config = dict(
    num_hidden_layers=8,
    num_key_value_heads=2,
    vocab_size=4096,
    norm_place='pre',
    attn_scale=0.126,
    bias='none',
    init_std_down=0.00779,
    weight_decay=0.15,
    decay_shape='cos',
    batch_tokens=[16384, 32768, 49152],
    doc_mask=True,
    train_tokens=167700000,
)
Each number is 500 + 50 x the weight over its row's rms, rounded and kept within 0 to 999. Layers, rows and columns count from 0. Numbers have three digits each. The size before them is the row's rms in percent of the matrix's.

# up: layer 3 MLP up, 1280x256, rms 0.0777, rows 904-1003, columns 192-255
# down: layer 3 MLP down (transposed), 1280x256, rms 0.0725, rows 904-1003, columns 192-255
up904 106:529505483533583511409488483459527558553489503453545462528458557520516461407486530508455400531489506544442487525427427406455427453527420524558542473505475503597498497440528464618357451555504536
down904 107:480518536478489490462450604497488505475534448512544528430497451465506438559568402474387485490501532413441476407618468508496541449441471491465520601379587494483474550492486455564506535540390488
up905 103:428512467470506582461516523553476439372450574476487501476441478486499493562505449523562507534503436439523468474530583568573504526508444491578566563488561526516419536433492499524437482552437525
down905 103:419541598506439507411518524517525535590478535411471502492532492486530420520455405468454453558454447379564518563433541425489460436485469479539467494520467517516487510476417537498524480549488470
up906 111:509536555425502498487558523489625586493457505511522405544459439400532468571476554500518542565575508491545452518467516530503494456530511523437496498394487561435500459404513473548489475481479461
down906 110:463507499531386540509532497470508450557475575568546550575540501487478486489529449483446440519478431560535527444498424414385445473503528548527467503580501472460472559512525412454468506529415463
up907 087:585453575592507517513530532522523544576521565479539566483513363503501478507482513380466454505516501501533484448516560535488515404519397548581615408571478534476546526440523530404575459650513461
down907 088:525520504436540462563469477419580502504580470593471524464490505489550431613553515454499432493506506487518338531506516495531493486448490449500474464544502529489505582419536564518482526539482524
up908 095:507476627500547514500462522499506502509507486438447490457556514498539492530600507474459501516438437435482481556418570514518475518513524477410458567521514526471542591572473477537392525456507469
down908 094:501574467594492475516438498521548503401491480598516549494534461503394518480519568536496500502467480451588423564594419493473533478556532541410607500477479453546511487572545497461479477524472486
up909 097:587517481479448515494586418481630488527415469430526522544453518447484515543488399414377468559451477565494472458491542545460483501486463517428514477546545503558420339531407509527446519485485454
down909 098:421590576558466588416469409520514492572606524412470479468487555612542466565481540560482495500549503358475543446502503446473455503538562530503522549516470505509487526536514561484491562464538546
up910 093:506558475455519542487540488622510517400478409496530541529418534428553555524501542458534446497483437474491448516574381484509533412426463435494593433482421500591491587560556428472536491514521458
down910 089:531490572535529468481558524448549478498484522477468442469457539390545463494499476529537445444572460487419419492451550591496472580475598559469412479491549430490529452480559455497580428489465422
up911 099:377526566424439562552643440558585464454528537474451478574481506475521487508488503486516557563509564490486567431493437505507490402458476555496517599455453471500495498501578462540440511627548437
down911 100:483532419429474436427502581513579421509491590540480492590520547543493458521483580373456364504415469444432508546532477522605441520527462480507513396354510529550533492515412454501547412468514489
up912 081:498473549325532563517465579515491479567628458467490505430612401609441457471514573426541519500486475472517501543437431532472560502434605507546518533513529605415449504435497523506439504488441473
down912 084:468433503551446481542485542422526503472510473584350527417412468508505560462464489537506479520458436428465582413533505410370535558508570457586490498458447445509473501495560576569552417490456497
up913 103:466532486468519454457455588521506563474493428413385453529518451521666532494469517486548447634473499466501466523579480565558430453507497434405510524593482478477523450442510480626467395507480585
down913 094:465550468475472474414540544486494478543493484535471491387423466474566617543469586517469430550542477465496551536510390569510464502436498498420540461584471477401626543535468507525572468493496573
up914 095:516438522428481447446476462525507494480492455408436406458552520520621544516468516514515551518491525472505500435615511593539498499479458536460548463467501465489431477548521474428541558553507552
down914 092:423474554483564453480535501541450434511446493477535517519519484458584499515455586456476521462441509425574466487445487571501487495469499533542456557513553442554511526515499540383519505487487506
up915 095:447460489500477561578551463519516498494433518527517567421501526420494479493565504504526540400572444506422574569560569497455407480495520504585564544522546500515464476499396541454489511555466473
down915 096:545395429425463533476466537519507479484530587438522415430419424508486439552439501481419442453517504533469545488555478509572449558504477510498508595530503594478531529453458410483452489505546535
up916 103:360546486432525493536476541460410552534513483428403459503542452544593490504531471511447530461604542453524517489533583428561440544475565502509494458497530516435482565391575483567423483474481576
down916 106:554492583522501456373533622435466479451578447466461562512436540411596499579541443525448418483526477431493498579525536550438467450449446481616467517582515547579536467496531489477476457501528565
up917 099:492511569453494559462442493567491480584605514485466521506582430451515533490435438502415452495521522554508503516536355527456488443572411486480459386501525527451489551457495437445489447526451520
down917 097:622503448438518527544445540464501492439517523530520539462515474436507602405512481595519485506495564517438483512526472473504561457512556464501504502508493406480600601506525433523513479469531530
up918 095:494531497394520501452434503495476574513604471540514530543585446496498525415469361495522520512469504493475515444405499580460476418427525505442452592526479406453499527467543517490448464483468438
down918 094:516416532467463410581572453508478465489480620460571494577440442447504488498522490540500516548462491457481531439541449561458491443408557516408506555485476507492455460441477489512426456437484534
up919 102:525503435446476519560513457565518592489540445453536516489559486564488515603542513475544492521552504385506477578436518576429497495502504501412476486569487428608436450500458433582471469492476481
down919 097:478575440450425466442518486464500548521632443516489548413503549512515520579467573521520500522578446550466555522483522515456524521505474464426537506574607525482602470467452534471521464539521480
up920 110:425497504500473529523474468503504468501506511462476442533434530508490455566459537413528587561389487532533497555490539572514557443426586427477499462553461491446450505554479435468462553585539491
down920 107:567584619495481519557354479481412412505450518535507571554542490463469538470549571519555414480537502483489388488537505491550455491550537457525429593419486444395481438540519516473539605593512535
up921 092:468457523496509441584578522627617514447387481570500546550421533440575450522496494476467375485522546535517500565494517483416517484475491439485519499465455467572444476524607523575495456425393544
down921 098:477462466520411581517608565520540538544503535514560584507468508444411466481490592619442553461501527595448516516579485530506541450538439513460532558475453479491455413519484591521549482411536474
up922 093:448455442377466513541568488501499558551496484456380394473462513440467546504433429524513494490485461521533487517513448528521574415454510462568521508476493530475535500443602495511423483459488625
down922 089:467451494540410428520612485532486476512521485403550462460547479517477504480456559540537399376462499576570530437567568528585507543501578553541540531488539439561460570551545537471503429498433521
up923 094:547482510379469548482494554617400478509555415481424433368536563310528427494507534436533491556486424582459534516447507592567481448460417447536581506488559471482525502526431497425539514494480468
down923 097:600474459523543459525507521612626535541524501455582502523544557501482545489593603527491602470402512483400478522638571577484535414459510473544500437476451462501411541585540530411424512468519498
up924 099:558557543499452484532523431603455588472510493387538446544508410565482483486517473511476491527555473474491494432422429513461579461504506429462479457482473482486467537464458507607549416407379447
down924 102:464639501501495515429523570510550488560430619515509538512473508511466423534433474530537524572394547447418496414535511394500509443466484547436611542498432541463616489505466471492545561515395470
up925 104:544482545546518528452496543488500533368532509504553402450511517529540521523521518478513465492451567573459407515511488500496488475423442398458446543490507519491527558562433486477501529549531481
down925 101:506409429531540399476466503551519509463569529483481467532582505400515544465502446509482446466511484406468410648512553592600573476444464494579598423519554427591494518543427493490476432562557538
up926 114:514529424466444503423521547523505485500513487488501416468468565489489508493493488532456440571555548622476438601512509415472533520504489536627601503501468546448525558484475482580410398536508501
down926 109:475507519576474497490472551537429551481489533533473475471465538497391472476481409435451431406597480509468507498447572525532469446539556552481482479587398558522557550468498484471507523411473551
up927 096:469517411501435548476443428608477567447460434480488503447401520458498547531511586354507429485488429445532462581532465483595433419503430505445561420450492499523444569425531413477521481522475484
down927 095:436565442436491529529457434489478509522503530518522619395511512479471572457477451521526436469516510393533545536503525512524371524465564487519550493524483535618472541516492484479529502421487493
up928 092:378514497401540520488527508519513485568493451514511572465510497523519514478512484444552555522476461442466483427530515571554525408515452533475579431460472560554448474555607541569472561507497430
down928 091:406492605516502523402579492537537515560525445494473482418512459497478507516489554461437429459491430569456468474468480572508458535509474474454496526511562479443563393520454413488569515478565538
up929 101:512465430442507572553486554508433475479520423489510527453487532472471587532482425387577560551515511452437496579496568555497475529478604552430481552483525452503342510485536439547533532513507517
down929 100:605472496584527485529443556526431399434598493425467562411513518523510549440440484395562548522438434503450435532587443465512470411484500466478480616452468475458556446475390503484433513443485601
up930 103:519542526533486480595486485506506439402475483482453479539636456514540452441534473513537361586483515569478513418497481471605476450521535434551426533492471594570537419538524417536500566587478538
down930 106:429496477561597524452459556491504471465498526562543436457501505522422466510513494426365506469419542472498549580570565536467456622436516520492473472389556509470428492491433466444509488524460520
up931 104:491505508414494491527556545460496512534536488445453557462513440535429488456464413411488438475450500530538572436521519497555524483479457504462524456522481452498525472509445476529445582511468536
down931 101:559520507424489413463516490505505465577434536456475495553517421574523509534558512463498491364519452528463423489605486501508425519476601544566543456383529460575514525487429423550448450433472467
up932 114:538591518386464463500528506488525461500479524435450468499470532516512383484443508503411520507477553499533490552551479439546473369540460508460568467507446527540504483406553403528448546477465541
down932 115:452542479481485581399439448549521533473397530562499480511522452534489494506541528479467507600532495464500499474518544403457516548509562457480476478533461514470551533532534472535416425459485417
up933 097:514461575539480533406468478583495524527494456475537507541573481516458543478488389463513480557475558593408492583496534494562442574516436467619497541512497436492410504494446477483523477482503488
down933 099:534504615550546509499452484554407564432448490559478508554479487501529537526571485449476473583496561435516469482500435519471336531517571426436547496422452552493473453452478530482520483514544531
up934 098:559580494421561463574632447492526457464465509470496534485491486513503541417438409545509484518431526461462486560580466448506486483515577465436479514593475574502490544470558452517541507480464554
down934 097:489500516460488452504592551536448528482470513501587504485515493481534587465514504501509578491439410524489388405528508458480558493469508513584524491473477518504504569578584447520512511539554465
up935 101:392529505533470443611554527541493541475502507558539501449584540473583497483566631550482532468460488495521462477482474461472363455415523536418375564530497522528512497562489520442421574595479590
down935 097:444541497444469506573479536452486499418455510491494477454542496605476544532476565480615573540507519517551592522532458547456497479383512514466526450574576529561488556547538478465575437539507449
up936 109:489574488489516455439406444438496550503510502407379429463508432535479546600446471441461495473438480526502548542529567496528499499517544512490419566511452555503506546534473503594419549471457502
down936 106:468566422557533460417576459491419414508555508441559437469485493296614531465474560531557436541545403476585455481489417512474544448511501534537486481580520472455588569466472550406501546582557551
up937 105:509527511476469516592535492540512512468461489554430546563423462486476556522477520428385416429574556434561490502473581570527416388582524473513516490543451463554493437564588522445550526483473473
down937 104:482463485416587504567535506443600600495602542505514466482478488458510439543420561502505462506484513575416553521530476533529496512553485459376416567544444575427523473557561395502547502544479531
up938 100:624475508515434467413464574577501433458441542488470525538622467421477457417504521467544485482602519500553502458517517516545364406516454542459525425540491484503460464488547463516493509595395526
down938 101:476471560444523484515457543461510551519463485557475525469520440542420534517441526476503490486554510491480577467412462558455483431503563504511457567514578451501573462555470463510559500503450522
up939 112:565565513332519524611525500605433570491475493561389477444520544519502554646499535448476443535583446535527497506460463531510524433572536431555523581448557565550491468465518516477471436541483498
down939 110:570468461516460446522388436479486509475479466477470444477459554502478525470531486557459457516422548482432448492466503544511575540530561510549436404472442443514514489497458541426517470395509566
up940 107:503482470382515581496574520536432523424501480412517411525578463449529474508482575376474510576469475508443451467432448536483435374488443462594446488547498521573524505457506442439581476559531532
down940 103:513527448516479510441503461593463439525492535507400576454510427518526553540611456522538585552518448517567492366507515489368367437554493522473538579580564554439491545436525524477537422447443543
up941 092:563539476477519484462496451553480564493559434464487421527542530549454494531539540439481465584479408468484436510541497531507470504590531483461472515592526568548480372558488508613487444542483439
down941 092:497486572472527564608429518500508625594478428459469575491520417614487556496425517560467554490542507524448492450492414512547430423469444433458538459523463512518503573562511517427487454520536404
up942 097:522539460476500521562514526589445606482433561488503390494569513452548465513520474497433444560613548555488462508418502535490490467530493504459418538436396537571537441518565534426516509522555658
down942 099:424467452509515574550466505499457479461460605442503594462555447512532487585533585566533530549562558540552470512504480496441486514455434505512504435533521476465527543534545483336418494643519461
up943 104:521497433514413494426451536511505528439539561517391453505510482460529478492449453500531508536451454497497451533632396561504483404601482499531498457514472524472441500466461438546554476558462485
down943 104:476558494532485437493441385488453491537524467501557595487585450484451517442520472452579439509467516441456474593489446471502470443490498585459584578527563467559484494471438528482532518442482458
up944 098:542507513509567540474455502422584559511552429482504444543523535450420481597435500528490506525515435464463462453520505584562356506535455478400471520581572550553455328583505513513490489610485430
down944 096:545465539472456424531538541525573543480522443406485471513426521439491451539500455515511553487476536455503430495607477522592527540432468523491514421524473484584558411418445608495486543550518481
up945 085:554488509516503590490444518494434539538498524471403537458495489483487418451516523428506533568477567416458508388530456604539516397521546553540494430496455484521402562497465365477503438554489524
down945 090:517441553523504480512510444525443467467578519502511548544503530558473435490481489577524532529539563556485517417494537501502502514595530566453442585503554496420425430484451551531555593469517441
up946 111:437475524523561564580444545455532596534549462486442509563485471533531573666553423504522577624466526516389401471436458654481434536461488479527508434501486522493444462501471444466538490524469524
down946 107:538495493542595443460460440504508505535551534454481502516536423421525520527454521425561440541377494546480522505533513467479507445511574476543434560472557511488551430427449534506445548431485527
up947 101:570493500523463450411428539420484534467505503461515475513460449501527449481472529519583506507463511433521504468421477512647489529511455420462531513517517446435517551559525468532454552538500494
down947 100:593466485472498618593474463505522483480485506556447496470509506554462458513476522512435539520532432439528452513525429436442575545476547447468490476584506534460391463444546466453508475521457503
up948 090:458416473477446556537472426541533499542539558474432517485449508440459546495474456515499490403531497508574402558550410511495545466509448432526512463478546485462511479495582409527448470396544464
down948 089:492522519427562518549470575574512468470541518471587455503502532430544544481572498573490480543509557468564442525559458482513534508556478493493481522493517502552601412509461477465539501548497470
up949 094:534484454515449531463542435537603582407542467490551517444535469577545507597544561448456532631461588447499402441490395487505518479494543445463423510468470526498471413499560447501511570487516493
down949 098:489564431470496552437478505461503495502394559508529554442490440536398520544476471394550608545555548532534397517476492449582462524503573496460520476489505441504486432535521451507423433514513507
up950 094:434538477425458535487453544516560480493621508433421390532496493495547530521465446464479548452503525553569459439491538530550484443577446524508461472513482436546499416456502435599465554477487569
down950 092:505567528392513571487483522461525504395511525540481419553509542523511530494537465532483487538421560459520511522538564493482444506611498524504435500522507548571480467437561481505483503463477460
up951 097:473606517472424450466383499527467512492471504463490582496455525456497421505511509437501549508429454469481555504560544561476465442526538560434467521497405565587514466536474481558427490472396594
down951 101:499434504501532465472534557505536546535498526473383477546532496446520458499478537465544490537537526481509462476458555581523463504523520541400555554554458470504448590440471525514627479490473485
up952 102:558497554530487501509494488494479485438516440452409582557499475496483403493615381558556578528429519500517493586553585541592449470476455443495483471533554456518490513562467499404457563449374466
down952 102:629467513588595496473520523508514479598592474494558383482576512531409494493523557500475490454445418459498537503543427435422497461363436473577471514538507528512560514532476511494573407442494493
up953 104:439472576524478614490484404560476496457616469451457473480499510401575528519495472437426503463473489472393467481495498476578360555518444492540499525520496518471499417477567457469511440649557507
down953 102:565595599448541438430483491463499554496446525432444467519581487632407481492490484468462533533552454401505476513607578512526554466489502520433459444468546594465425542558550533485655528433418492
up954 114:387523556513506529514577389464548567546489503444487429396437460502538467433459501582553415449514473531523525450517519587464479468385433474570499515495439576577441482524452507560468488515483588
down954 107:543501492531496476497423501450554532455523480424507458420502485461481533481491499525575467455579541425484511516468563502459479587520448575563495441578585521556500471567597461457566498514481412
up955 111:464472458505517535436477613520517470424431438464440502605500477428558447561530488492500403497477472530480512496452558547517433498433460402475485569470606570466457509470454452438527529548534543
down955 109:499421530457478441487581452467462570493497446552454462542477486544491495463471506462465513408404456477451494487466489508593562595538480397584428452578474465538495450489529593519496486473481526
up956 107:466502495497557503546584463494546523531489498505505514429446515465482528463453480462538575460512555434492448400426412497535536436511447539523588528556534489545472456460531480440551493495511484
down956 107:500502500430557523533552536475392500542473485458567445481450514448551534471502539454449547507481453569420381552510629573396429441501473486559503547476534459478433497532501489470528486539540530
up957 111:453575581471401520448454559511445452538527519416495446493495374451631444544476585485500529441521499583546514394476497521500483469553476627548497483545478513456401500440497454478476582536471564
down957 108:529467565528530455487499493540536512524560512495476398478512474515499590496455466507486534517554505456508478412468512528448557354469468551600448528531510546545622528492497529494361510440581452
up958 109:548535496478517542434621621491430538479537498401478597601521427528457450466502648534470506491506437513495469496580492528473432469524422623492522404492474455519454448431455398508465451532519529
down958 110:511597591437503553470473521463481467548528543486513499499475378461552501542508419479592577453578511519483468497392415522434496430509536468459461480546464430494514510549553407469437473512493450
up959 097:540536533550480535429569506521507600464557537506575455534496448531509475487483515497572567547484519473500426481434432633515534377494566511483489521484485508476462417509551393487518494532521510
down959 099:460508522518475439509576490454414415502475637509463539486516627503526421554477587589484390507486465510571554524400475488532512498448521434512509483482559524508511447507516474535486576606495553
up960 100:549613499558473450586460534484513388400362455489500589444508471491588535505485463478448562477516453575530513564450556520594480467499531538558462533436564577472386495496526449412458516529433432
down960 100:471457519517445511491463416453497490448509462525618493479537574543522569491464463516473505507578404516462485439520462580546499481480441446521476372448521404423463429527454537511533413523561574
up961 109:551519572441501516584503542626539429529566495528454418463494497473517533521556561466460470519549477593506440523582507502482420481485518486492557483472509474542433453582550428493493522483572434
down961 106:541471437494543443579388484513501354532560500453561507426384524479543553450445492579433506571429478465447506451604505504558475456525418599491541439543500556421568415466536535438466502530441564
up962 097:358513510422501550449489541524498506424418504428514514521478462487510516498540475473427452478449514523576484459554419509527513593528579513602470539500518616485565509561468525487472531471562538
down962 097:463468499499557477524490503442429528435599522555516494487429480504469543535524615525541448415453580520486433541606550528532461444529429472474478556554475520466402563466477508444546448550577485
up963 100:522512494384561491430451525478603544568493523450533485587518450464588485573506496406480447526498508522470439590473577408547450491541529527408467568499490583519494453418585456592474554488505493
down963 104:486485493503423531571420518538503450510533622531510514377411497535493539493451581515391524535470498436494442496487475501456513562498419534619550514501525402481556489551430496485482550473469554
up964 098:414466537562492605525557568553500465459527475526431617491497419499521418538505530472495397615457497512422590556503441541482470515455478471547468470441455511459442440469422487447452511500580640
down964 096:464470434516471446552515457464510396463572579541500534507484430532490477552518541474484465566501484498459417564440489451483448517556518520506438448362484439498645489522572466524419484527506505
up965 104:532522472519510470549497530465584519568570509418508474477508548525485523467580489465462440403539422493511586478518545493504457531519469559560505538490449485537503475504508476527427480566478564
down965 103:451594544548529626499479517501515440425479490483525577605574475538505439488563447473500591498494516424509562484473520586574498512530488566549549445537520491533468510477355550571612593566521436
up966 101:461545525541478458526510485565431511554463456498532518514507480415492562498496574441475451540471430498514498510474508579588496524533481471386531496488445525570361492651498473465521461551508527
down966 099:486521535495517457484577581498543584504553508540549482489552408514508500567540531499516589483521463528465493552479534499506512486395529526482481534419486457500478525521452490569484460548430480
up967 100:547484483491576504550509522449520561495385477499505553546398531486476539516561478501475470544561379556430449507536533606511528461532536499471496425515537539476467428473439428433396485528489591
down967 100:588463490518509451471503517504546435507460448521422484492451461493505549505657528535473508514438483547464394524569627552507555487511495458499581501457469485510505401556446565513492430457520571
up968 105:481505546477527497457489454500558535602509483455432574446453471463487478551541612550410517420577510556452425486490443506479512563479522498521405498504443573573525532518428442443583548599548498
down968 104:590523509423535543484549589629542424502484506489451494566510473481582578521466473512496495480532560549517517491581455591538502537485579483434411569509545574438536535452537508465502554510486452
up969 104:564450445499493474527513485484554536544398529477506496493486476477483432484608534522508520384527460550507379547528475456532507542471414435525541464397471516573504482518435475489441526467530567
down969 108:447449445506486497529451493476503571519562582526499411418431508556444439430534533487443526419488526479517460431464569440485562563476440478567508486501499484382461564596509409471534593531595507
up970 096:483568524485503505477514534440442516520540533510477463471566507529566443498555556400577510518499573515608570440481524491549507419461476475543436455540553538531475504503535450530466516509507506
down970 097:522491473554440392385503577424492482592474589429530486433588574471424433541430494394460547539490467414498602503555465469504478440534461526548456587554534515572590540494539513470426514509510476
up971 102:571482495423508491433522426546572469460494492505554356554522538456490459459498565474516483423508425480426520623432478536517516484486491529375428472489450495477433504556531473509544519475544511
down971 101:565460584477546511550451607535492520534573634397558514520411466473488443506579567527601564556564443504468481503437497523469571427450531480448503493581514431516466471559475486409523457507517525
up972 097:570538460484583545624508573500559422404475418556509469529525492518496562508558481400449550473534484519463544464527417417456426483532537434427472429465494540421393592593542489542497450510486503
down972 099:437492479399479511487522601497596470485521542487468447611517425467409481557464475481560563468508463559450555553478526384492449557494382450487577456532511575502475559433470489537531583453576447
up973 104:439475440419503506578478489502515546375511488446448551482577545515494526537550556477484504506506542526461432524520611464464442600410399520541536424478501497541470511572544418475453551515521568
down973 103:490450458457487508539537490500478511499492468564444527561401472518533468515424539597558417502542557468517538487457494524494573437460509504513534496513560434433435507477484499489441513488487583
up974 099:429560487565505529405621452565447453574492500480509422543514466455536408571549471518496485474496510574540485499569471458513482501462404403458510472487414492474506513485555454579394471491534540
down974 098:420488403501535528515512516476407578551462600414507576481472514506555479499464570430447512418472492535480537438486412462503548561384503495516439499518559481411522449523522465514453525419439498
up975 095:427474531391572492485475489530542509543479562463486470503479444431468355510478488417444452433467456532512456542537573447509554500558476621543462507559517483462469548547508540530531473526444493
down975 099:572449416523513466512510480518562462476516618500425434571466507487548459486420474474508499427491517549516550502571507632412511472509517473492466477483482568496574514551470451419536543398471562
up976 099:421483526386445496488448460509471486452522487508423546541499545515560463467477503488528503564446512613467541577547500595508470381476483494543511556545485556589514503466482451493470612480475564
down976 100:515475475484484459528457656365440482613488541552465490501534441581472414427580512571521500486582500423569550462526497494518518540554526473560469594508497581511558556537526530554542394501548450
up977 086:523500479487510615546393490573505498442524427459517476452394455509480499533484494507514488532571559492574495553457532457540535464501559335520413448528393544497461448529463521591410532526411564
down977 090:540511483511509496484508539496517477432450474544419510381498520490586600500603452595454603459562488454570513511463442432452547414398538562599540500535450543551556492488507504501416545485553507
up978 101:414614574504418473463553557421595540544552522553514457511581485401521497528509535509477509476509457504500487538483520531520433523507496502524531444509468456496545439501463480468447557438603441
down978 103:535470465463438513519549481455352516542350579532487569587514516512500435507437492532499470549439565479508488493460458498450529514488430491503514501459516495462535497485566391542539557492456514
up979 098:515492497464538509561501406551475454551502425473544549492533464496471501544487477489497550435519514526473477496541543541449544425586522510427415458502613581607470471548501490533491540564479465
down979 100:573495560392501554454486451434497562475551494467544411478474450471501471484589434480548520563481506596560432546533601478525508484603484513410465515436532568470529556534555565536614483484464466
up980 096:439475499429503483446573453461529419410522523526452364439470427550458523598533498463496557461581483572426448522563428481502519496490515523562430475482513445520550490547507441476456527573451582
down980 101:503395484611581477595522506543520522530537520452513510539515466470529518513520541509475582493488523463535413536407494601506419468518489472618433523550558502410411527536634433437538457529391594
up981 098:550472554491593605560457490556572535542458460479481465489516483508485386617561541457506451487495512568393448540499480529476546531397514442560400518503439531563480484532440473548527473558496518
down981 097:557438476532482522546463487514416440426531460486482426442502460538505523544463514536454460467531548543517456421443499466561455508539484559423402524580512500469475492473502379523536478536479527
up982 099:467570491499526575407589459561485585478507556426503529390504376507522515502468519486398516444528452609529413454519502463602561509541471462549490360454429507534486487483473429549502410593580557
down982 094:445532510527493528508569538448486514413481579619600537469494459522484567458454472489564485542425501407470466479565510454507549500468564516472486582463533539516493538502635548485508548456494539
up983 096:512482466479536574464379564568515578436547477481536474575462525433460524536529485391513474452441509480508479541597438499527501504546509425534518500457579504463510580455554540496376489625542463
down983 096:523467486493519468538612521535516516487484479446490482552488559523437448468429427529425504478493471541441449532529453542514466517582492571560532478457565474531519436472590634560488494567451601
up984 104:516566470447499565462534565519531474435550469530455541495543488466487533559534408324527438504525460535504505536535369469469466564465521401520519618378564533465438543526497487475410508512424511
down984 100:469549465532473467512480512471512497464541504535451438444519407433592561442593429479538474456488417569580531508514472451488471515549556478604445458526495446485562444509433500530510565449542519
up985 094:448550473542444526444488605441557384446439479491459428456480510537487461396542484379442490553438438514484581546588513565542510416479481449401462508535466576549482445526564492464507498454460519
down985 098:502607486512552419466524457443454516469532535567522517482421551498457427527456508514455393612519348463569505481488520516453486561507509461491519487469519570481453585426514526521542505501472513
up986 106:546431478448484464409529560561469571548494558546428430441422518544502406528542531532436492479364465550539548529562553488451482543428551567473508522440559452508487464452557432537510498504454517
down986 102:570469491520485409411482548410548422481546638496513418544520481475475509573548488499550444468425540451528471489597536542512436533532630615509403506486461608523541594536392530492419399575624487
up987 106:523490462486496546524532445437417559443508526459540382511507478515522515542453500472521520466526488607534585429520532608452497486500491490489496417593437480514519460492476476446501500554536577
down987 103:432499381538479445621520444468463445514553533570552534450458516520459567500579432456538615525431496486501571485469593512542586480390596436481549553539549532558513543496491460543517451500485570
up988 108:471538470553530511500420460501472500457337498533516372441504496498497489510535570514514510583469456549562458388444505568488481524595502505503484488477444496551497505552524478516483502502596510
down988 109:532635517471556469447474532519508480532506524540532541396518500578425441446511518524528505535429474500519433525529466393412498455601543538559492366558542506522495520431473472565558442429442464
up989 101:416542480524495542455554504530476447544514471439499517472515496593418511560455455477534514577472528504542435524562435504433430612450439534575520532451524492482489474453522452561454466545473438
down989 101:551543525405482506571450487509466510400477471447444456538480566438536550531525570475477505515412540454436534538472387501480417444475597447546597542455556489481411474569499504491498515507513487
up990 107:473575488426445517497544518424495491506492490525513549489556426503570514521503548516502470486440462393431520500548586518594521474479418504504534438562470497527533444487453448498506501543491476
down990 109:576613534477440514473500409449534404511448465458402513586471546396543502605573544454508449428410508518482422492538513470479504454550464521591477470577559475578494542542458471539457486517474540
up991 104:484527560471451499484467522500479479593496433553505488514445488404509486453504422445488458496460448461494430576547540484522421515506482388517519471478562582509445496453460408492513503461389540
down991 099:647525555485500608473491567441524638531434523518519473522368412447514519457530475561533505450521518439456467424470533512483472526541520469523497525494455553554482479577512533543561462532579641
up992 107:504535578552546509542593488531537526496491507517407460514520437425463455582525498547439499472519462464480446546578581520446533534382467454539537414464535576549400515579559457498461540576465480
down992 108:463526508500432548357461520531495455508520544496556492557524505518452554518570490472422497556593556469568411494553450504475424513451410523550492528481514437551504407480515535408479479524510422
up993 112:540597468418452436525453500475532467539415468474449568441460491454428459520448483503496600522501507600510494524459438518540495488586494579420552543506519454580496467557614498516427455599432528
down993 106:538498526550501534364567495531506481493516621459503393478528512497529518486567600534404484510610603489514432458546442566485531538462542554495526438566428544454543563472456499439517541428507471
up994 095:519460500523505507562537531502542492404454498375498535593475459443482558453486429496454450555515540501370491535388454428472389536441483454491503477574475478487476443405475428496463473529480508
down994 094:485537430499446596424447460501531494536397521480490516459465403528519501541495548557558463489516475445467588480579542479453517498486421448515517586354491427394446418416448494467502598503508560
up995 095:475537451440460524513547505477551509500488543489368425435619544411515485509432515526563523509475406504471541424525482465489433451550562509507524507505473444522408554522495450492517561525390447
down995 097:546529589507433567534511466470361482525476506391537454565485555524534580483515465430533459469455496542538509439413442465434471536441602460558468576564561452519519417446390439426503538525497497
up996 111:544484462424607559570416446553565489526480450392518408578569419436511529541459495509509536467617440491378490568513598531525460453434423427468527559552483532492500535410508516498587468502590524
down996 106:554479562542436498475538522401473480455410495574500534529579574553492534414482521527520444527529513457500382520538412478499523517459562543574420384514515493510464499564501555411466515536531522
up997 101:529548497451574487489478424512492517569438470516484528539509463492545489526464473317548506550472438571481560520540449467404492482517458481399464509462577592487458431491470507457421504549408461
down997 099:469435531560539501512501509530494495533378509539581588519444470476580578473475530447513454443495487521523439548495481503532604530475522428471477480531488447547477444519596413452413581513475470
up998 101:555401528487425444517575446518546469529513527455507444482533398476505477511504472454481472455498542497499518456477419447472425420525501551539512491506493496529508469482421501567428508530527535
down998 102:406531534443442525580466473541497481537525530497484510483453491480587525463456464582524428451484514471394442526530591586573536548435445528468467512486451526533461482471524521469512579591489603
up999 107:551546450529561428512558483519577562499513467516374580556455439450583492534529550468450490504505514484435498533540408476554415535352541543466568481488479495540475524451474541493487511463505529
down999 101:512501507479556530491492608499445481567472521522493497542437517432416464528522499529446501489502515513451490442547516516527499481525491483411478493448517611532512498494533505512545471455518551
up1000 103:515460510507505540458547480486515536503544486372411438553476503579592474491505621472517424551521523472465474521461548566491534547545433493502534507556554532457425476515557449396418476557491434
down1000 108:409532520511501515488441465559594486497484540415553483535590478450524418524524543494470466424577600478572492416490481464551513499512503486449545544486462479517521441508424477479563577523446431
up1001 106:425501575507418513549477488498558490511541527464575471357526494492554439464488551470557526485449505535518539449503472523578494571563499466441535465523517531432466515525523396456463536554559586
down1001 104:486541502566593449553515518422530432480508552545549630462562483450561513586522564610507496476577507487470489518393515488421560446546569514501405423499471480661536491458636510500507539427462432
up1002 109:480544432474442559427497527469546496527546515498388490483461345383522494561464500362527520465543471506474448481500508451495440413440446454478534499456506512459488555497508516481453532500492517
down1002 109:492490413528501503568453548485453599420584531496476519483462533425511497493542425424470505459480517435447532498450415472459504546434470494453594514534536443561575448547373505514513505518458487
up1003 107:451449529546549481488552446565567503574518495436519548516472497465487468605459569489435511459559455426451458593488517495550456480479567438523493494485477431551468505495484432562414528516400534
down1003 106:394534556483516512501501475480499504552536575434391505462499582671479525464475581511591463490465548453446522462484494447493525501527414366526456555515488562479498574590539508489474497513447552